config.yaml
n_layer: 13
d_model: 128
n_head: 2
n_kv_head: 2
head_dim: 64
d_mlp: 256
vocab_size: 1024
activation: "geglu"
norm: "rmsnorm"
norm_place: "pre"
norm_eps: 1e-05
positions: "rope"
rope_base: 10000.0
rope_fraction: 1.0
qk_norm: false
attn_scale: 0.125
bias: "none"
tie_embeddings: true
parallel_block: false
init: "normal"
init_std_qkv: 0.054
init_std_o: 0.0671
init_std_up: 0.0773
init_std_down: 0.0773
optimizer: "muon_variant"
lr: 0.00489
beta1: 0.95
weight_decay: 0.0
lr_head: 0.00738
warmup_steps: 200
schedule: "wsd"
decay_fraction: 1.0
decay_shape: "linear"
final_lr_fraction: 0.0
batch_tokens: [16384, 32768, 49152]
seq_len: 1024
doc_mask: true
train_tokens: 139000000
steps: 4344
dataset: "wikipedia_en"
Each number is 128 + 32 x the weight over the matrix's rms, rounded and kept within 0 to 255. Layers, rows and columns count from 0. Numbers have three digits each.

# q: layer 6 attention query, 128x128, rms 0.0542, rows 126-127, columns 0-127
# k: layer 6 attention key, 128x128, rms 0.0539, rows 126-127, columns 0-127
# v: layer 6 attention value, 128x128, rms 0.0538, rows 64-86, columns 0-127
# o: layer 6 attention output (transposed), 128x128, rms 0.0678, rows 64-85, columns 0-127
q126:142126139168154124157151137165114155143109078133106168173134131146138115126159171161121171127169149163100107131122096130095157150160068170121110131119102135149092143183188184078125172098096134155118151140077098151152146127086226118125105109104078173113088159141141066143143136150130123118171159117132150121197099196078145133083100186160126100166147170123149121113075092178076134181122
k126:111141150098127141118136094126221140149169126121152139107136153144180145181109160127204103093166076100171132133099129124135150103143077159102091115153153143111182076103110116163049103128092150158091142155143155099109120105091170184115128118145147106152134095139128145132155115052108121082106101135161132174111135075137169143131151089149145081048141144119128128082151143104098134152131
q127:122111150162141119123101105128122109135124195069138148147121144130122124077164189145131136125149128192109150126130186175150091169129138124118101070143167142120094122137128105077142136092120179146168113099148091133160134167092101131197153153132139158083158168150160122172120105201130197103193118128122167133132084141137145098099119146180129132132191095141092153080204089100089140140128
k127:129152154139139155164130140063132154120105108134161144154112107136157123154103085160107144124096040130114139077094125111184081081150095134126105074142087180111143170105118147115129113111154146185135147122158076174117151095148091141110117128141129122143139095062102151117080132097159095164139098112114098153121113103113122178161137056044113110087147130123052099076109108152108137144101
v64:124128133141179181136148155121129137086156056133183102124173079064091200091113141134171119175133103084156090112132144125131140081151109102097130149122134118136084105168167147140126130137169146124107097110091085152126158111119174128159160068182140097183099106119133079179124119142123141089103114138149100068155111158137097159148130201143134161110102124151099129179108099115122158107121
o64:200132148143137102133125116181116162046163121124163148100144018149188084154063114092131097113131188109075104141093100156197100145102086158140147167110122154083158113105142118150099105094105152108144153104112143123115167118171168152150117166123150147076156149125102143124088184101109149161141127178116184123078096107135127098162163148138177111137169122087156110117112126129056120138123
v65:179141100083168138092123191085152157175116090121080111139146127105098163138175133104086142128143173147171072077113127130168097147132094142024152194137134163127135107130132132129142128124142146151134158135079115120109142098133173049183086130099151092146134124107142093126141128143132171094091134151143147105118153116158141179138151186086135171095074114150191114131091131103196143154072
o65:162128164146124070165143142163106121129126129170108116131154148153111076067124142088123179092196200129076079181119147141132125118156143163149133105132127173112177097108165135135151167090122105121196170134100102162075200104109141122178092123077132083108155177093080163114113162152072063126135093196107155105103133135130098119073126095121094146126158101116128134142111167129114143162161
v66:179183115096128054093136075163199143108167077111169115118139136120134077143153087089160114116149134124146150130122082151128121135112073147189085113095106118166183127111144137145176132172170119097092125163116113102081116114155177140109084132113140151193085092104136103092113115123137072097124100138089142132128146136123079153146137137117099146163132108125123123164158180149116085124100
o66:096124126155171092134083093132139162094130150161154171105125086115141150065116136141136178130045093151193145095161127164121197150094117148125144170085111123157135138157088136100151148135152119114069134108099164170134154124141132141168147127071146107182142139123101140160166142099131114097153144171165079048167130098111099148150131101105143182154169128105126149065157130139152137154075
v67:114110150143122102121112101136164129095098159127159117117130150139135125102140105151172161084110141144179118168166043152147163118129153142155113133123124065152127136091121170177136122080099138144180084112142117121143161143083137164166149139105157126099138109091116149083149127132119179101104155065153122109112040145154156122105139126108105157163166118113128138106088106138057140080149
o67:174111102112119128165101121110121101136113140124119161084114155134147139151137140115081167106121101116090192091163140080096115117078172103117106144137202122092127121088060087159142113161114118097154180145162122122131130136094130099126140139115121146105132150066141049144157098091161181103167135105168099088105140070143163100117168131130179088167129138109130210100133127096158087156160
v68:119103116146111169121114098130125153156165129058152096127111169128135126083086104116093157115100118130114137092122151092142126142189189117122093160122145101147100092124096179201049104127126137050128112064111119201206068155098139163092180184134150088091112130119119167110107187107136174148206108119140135112109100078122096155187109111111128124097123101136160147086118178161173110101142
o68:056073138063118195134174097145160123200147134161104118165096105148158143174116104139125158115136148161156195114156167139152109105104104140147145128121107139129130165107058134103188104127148125138194127175161124175185131094105147135064147183212164179082081162131125137169059109143101116135119082102152120154073143099080193073082132148109101106152059110129149131171142168082103151096146
v69:098042106085142078098162157173155201201171116129139172109131161080125110100149141134144136099162165150145113146112143145133075129123142122197172116147120133101088179111119162133125106165130151098089099161130152118145158117136119159153139165118173150120150109114109089095115140142149173192145156197144142161139099111114124078145171129188084128101128142136098066112125171151173133193155
o69:127173109121116192151098145133178131081091175153107136155165160138147139128161124081120126156057148142118122069192206134106122089123147081139103100108131139135157093150115165147130134055141129090126066123128184131073096109136139083130120100108179135212124141101139158117137111121088131122156045145089110192104162153104161116148097080121132170186130125099120157143138124129124148133094
v70:129166117087121110094114089170181110118102137020120049149089173123109131199162131157126083098103100126147119118079155156179121110166097105101121157089140113137107160102108060118097098144146122132164061096117062130119137141116141091129087173118159143110104160133188176123166117063064165128139141087127146180079127147167098164166139170124072151117101115102152089138135088126142131167155
o70:102113103119144146103157105071052158192130130128155109122176106068121151103131132094121159115135168149125156105132159184119131201133091186126143149140160174144155123201066067137155129163167099118132179089136135135094131161077142091104096097131138105126068118075109135111116103160087097051141094127166165081094075093152128119089134120147145060102076071129088211131116155133143154083141
v71:175109148152126110144151113147125128125126140075099163149179063115056163102107117115115085105111095135144160096129099121114088109172115188170185155135124141099094162099130119124153159105118143135137097160103097190177170138140192099092136132168133094164136112072182130118050119129192126098135139132178105085142116078133154165139121099132123145113134106114113113092150144166117098120151
o71:110158152130118093145156105152126176088159145129165174121185085191093087162134135117142109086146173116127132122111129096149175169103127070118134083158162126144126095111090124105145132110138098101153117128092112110136179113074110116098188179137192209120090162135094111161161189069165099140093096115140123117094108108099117167132136125143126198132118165116134149172105145142148113117145
v72:121139043114124094141157163082166105148154115165171144078161125137120125103067139183128126081100113126094096167120189044136104117141108064114126092148128157129099143176112120149143130170135091134142122127138143112129109096175118117066163139143127112141092087133177092119093112147137124139140175093122130054154167153186180114144086104115152179070119108137120155129184213149126086095100
o72:053122187149148131141157139147148131095155154083160113097168163124194133113127155179121092101100144188103156096083144095130125045103103053134144086079107087143161159120184126083101155075082143147127143161124188174192169182156161150137124114143174088140097173125112171127100147103138172164104136063096154109143127152120063107081069093143087121096120069096149065117182068134162149146105
v73:133094070106135109111169134159056119093100097121097110156172101100122111126116131045120162122131093099116120121142155166072164109104115114105168136170172129119102080155140140133149142154087103130094163182109098184156153151100160117169176195100120115093084111167179072152122094107116158106129161156126139147094112162151110149128169120181121051177123125128156197115119144149120136141129
o73:147154158146126136152142093160145129112114142118154187148126161140135114185134113159112133088121085097136153145080110135117152093105143160125049134125099158099176077138090104200112160077178062147053071132127120118169113093123090117121130113196179137083140114189093104138077164158068077120145136099163144152162165147168143092112112115093071161102163082113158121121097139127088087098161
v74:165095139113187169059149131071130103123129118114058155079080154206100144143166152140133140129158112108139110161143152117083097164121141115130102107098146122139142150088158127169140071115052202119175064121131101137156116117118143139114142139128163144104113108115121077171159092142166116136147147099171123175129161129131085181156152069110083084123145163161122133098126131109157119129089
o74:085149133138125102172065104140104058141139179138062152140184081092089146143151129125129153159110132101163078115100105165138116085135075116209124160129116096142138177100143147138137087098181156129129166141148137092107089176151179114127108100145127168128131172143116078154089136175094091078117104129185138184087108143134074126086089145119106082130120158168116169173126137110130080160120
v75:154111146099115128111153134169149130104125107133128136094090088121129137141176143158166117161144144195129124098101147147155126162111085127080097204186064121116127135140203103169105130092142086160111152121156102124093076126138125129142154063159172077137147098095116125137174127085119157123086111158146110103137113176158124099082088128138070069148129127105128156155153129119116104078148
o75:159159159111088103146060211142111123125112068107168174078159130086119153115092087125144116147119181132105164161149098153119144127132119090110132153153070135090129126085162158108136114142111118130116150115193125103166116135114178117183104151077088141139090105077169069103070172131079110169152173141142098082140122102121130122148165110144146151092088085151136121122066159138098126131117
v76:133055129137159124070156158123125156145125155145132194095113134110139147156079101094102143126135114132178099042120199163103116177111141137134115095097134143094156092158120087144112120140114090194170128120115112124132153156115116137122101097114096114138220112139093151080132121109145127141158118170113164152091106086182114120110165137097102145125153142178102095149107158123109121074106
o76:103233124123071131105097147139153116137142183159140079137178147148139220109121086182117135159149136098087122147107086101045165163108150150097148082105129135184142146124200095181154174111121113101140132136110202169155151109125085113122152147105095144135167142121146142125149076171137112106113130134150161118131117154120140161114159118075163134222058110146121118183127144143108149103159
v77:115118130106156069146118129177139104086099110179165105131122108109140116152134145116090131124150151152118124182122069106066107183096110144187126128160058142094147109125135135080095098093130126095113104156165157096143154151139147120131154155151136089127173063139123147087143152124166142163082075082159095137175144110155102151122174074104150089110163133151149119150105065174134153189166
o77:146120126111116121127137167112146144108113137156123169097107115214068130139152136079108129136093094049184125168148108130131143090098126108078124095169150129106066132152179169147108116093113132122176091124148134104108097179105101079104122079213118118172146125134145145149155165128138158164163197100127058100146168111139103137109143076127171185157122175140130156028117157116142190131107
v78:106146141093180074130121101105193110100123153137160126152124140142144126108114074125149087145090156125139125086085099084115158121100125159113135118135131134174170126153143141102111141132132174092104160057135150181152123120105122081177149133149127113143124129121118090060108172130123137125175079118146153138096084091118092147131144192155130101106129104124183127143126120102097149151136
o78:114076109089150138126104076161143108123129148185130104131093100172135110115126094127125107136119108148144172131114149182096140120108124158148127095107089107140144137119091131189105104145123099068206110053130112095105144071107093142093128144144096118144134146115114132098115113188125122175081090139078115070165104073119146105064162133084140144108124123074132128085187157107155096119088
v79:143171131162061115121121110096106181128091159116138130134143149153079106143156097127118176095119096150099141164147085116112070134108127163109154126160100136122133117142125140070080123124077123108176080111096165130135128093140143111163142116147087125166125112110107097092119100098119149165135139126183144206176140141083127132142119156143144096073092137040151097156134080127135109109102
o79:113100158113170175131172150150147130131100117117089112114161139155083089111144120178130103106114132131115122133107119178125095143107161114122123157174094125110130100141089132148143097159130092112209101128097102139046077174079112174138145123158124155130105127149114124075141154141151141076110168135095103135121160117113060165095105109144077127137157088165146146091066094109154116127133
v80:105139152226162107162131147127086126171148128119158180123123141115061149116132124118184151182142068125085147115114121126127111161160150138112083145088106187150116047111167138125146065113146116171166149163118108118157099108139151098165128151125098132075135109202156112130140116109099154110170116139144112209116079072192128149098123151095132185149155169119161126151131098127156103136110
o80:145124147183061148105120136158172144165095134091122125116125108130125137143083069132169102094136152118119123191137090160137160099128112173121057121091219145069146173099151081208155145111119115106154134174161152111108082151085091149206130123152097148112183071189087120133189127111133127082125116163142076136083082112163137145109161133147072137116108137135151106193160150078114077061173
v81:167112178189135136087171146104139076085118101116155100126190174119105087161081067173162174112160116126082118144129140112109131094175099118176170047195118117105126128112088160116122153078162069135039167140104149111110108144124126149101128150132132129148199148126127103123132106112179168131070145124103124086161087146124136116113174095104136131121133107126072141130149101141125078188133
o81:099162152086138113117097132143182153036111072097168124088139157200117093094182148090151111134084060157206159153131113126097117118095138077116133119128116165136154073075184149138120137166083171182118143125146178124111164150138086146101131127152137064120109165129043152171151157101155143140160129095167148145091135149127187103167129098139136113167124154110115138139059067094084145107143
v82:081095175136098139115122144117159124137128128092200154061159080110095056113137078098165115118088111156159090151140153115148137122112142071130154088158076096131076178126097164123071103171113096107130160149077195081071174142093143138050139138119177131113158158164110150102152093080180198154137171125141140127079117102081154137113079115144083173092095149077088085099064131172121129059131
o82:125150141120087166160152236131202131091118193061146118165155131173160178114157127127154151171084130174109161081135208138086113179135184060162178132151175102164122083123134099094117120119109127096155136162137139139172134131116078141077080164150131178107135135157117160060136066080085083112140158063128125123102205110150071103157155140167173107170111122112095146132152057111144043122112
v83:151108109128149120141119160166107065090131110117105069139144130111106107140088186151146076088077148079134105150169134173110178121134085102152137101134074153127131117110074122146153077159167102158204147134133113158074136151138147135092111073132123121071161089135140146161081137104146144137165104094131142134075152169116149097168147192143130143142119127182091149122138094160159156148092
o83:119170101159149149130156078128095176081135177101168140119141148145143167118142164088168133158153128118211114136089187075122163188155109134110105154110119101099112183155160101150101158092113143152109125116106120149139136190099161104160111148145111113106141107118091143088124137116097164150041159083147186127184126135156128112120137107119210093111120131081129169144063113115109194116173
v84:078177150107135122183116129118169077085065137109111102144101131130080118127112170136130111134086153154141119151112181157195086078127087069159102107122140186119189155090139150129135092154132089027142091159109111149143145128148148110094153083144113157123137107114109161108177166124135158071094122124122101138089151130177118110120172111196167130171129127110139117128152063109136185127150
o84:213078135142125118085119093135139165137115172115171154099142059093139170173109176107138081140133163111142093099155123172047120108119095150140117162119118098113065128147121131068072113139123128134102148112116117092080183139008133132079124111144138095095111123138149160115126049106133165171173140104094161045159098137124114152142154118162134144103146144121070146140083121108146187115138
v85:170164089156122164136112135120153136121150123092101127092123053128155121137102101117075099069131092147153145111152156100153158114163166101118136157107122087072117085100146107127082084134102087145181065145140138160126110172107112132097129094106098121175092098144139107193161146080146141128161070109085091152131114120151092131137100140125144159116159161129093111147123154163181093153123
o85:067126132108111127131190096083102169118185122145154136136103141120165213192096116139170139121132167107152115104095165115114114116113071139086115156135084200125096155091145121159157127172125184128185147144124138143131136156129118138126123148125171207111141110108148178140112197119133073083133130091156145137107121192138083124110105134127186116133091095170146096109118137156109124134114
v86:131122129112141147132150195108133143181109120110107133133155170201132110105127126085083152204055118130119147161146126097158103121081101135151166135063196119128122142143161140192174138155090126126061099108084167172144132147120055178099138174137141178095124145144137118119092141127167142200125147160061165104159101123137066137188098128145129085163104127134149161102063144146132098079110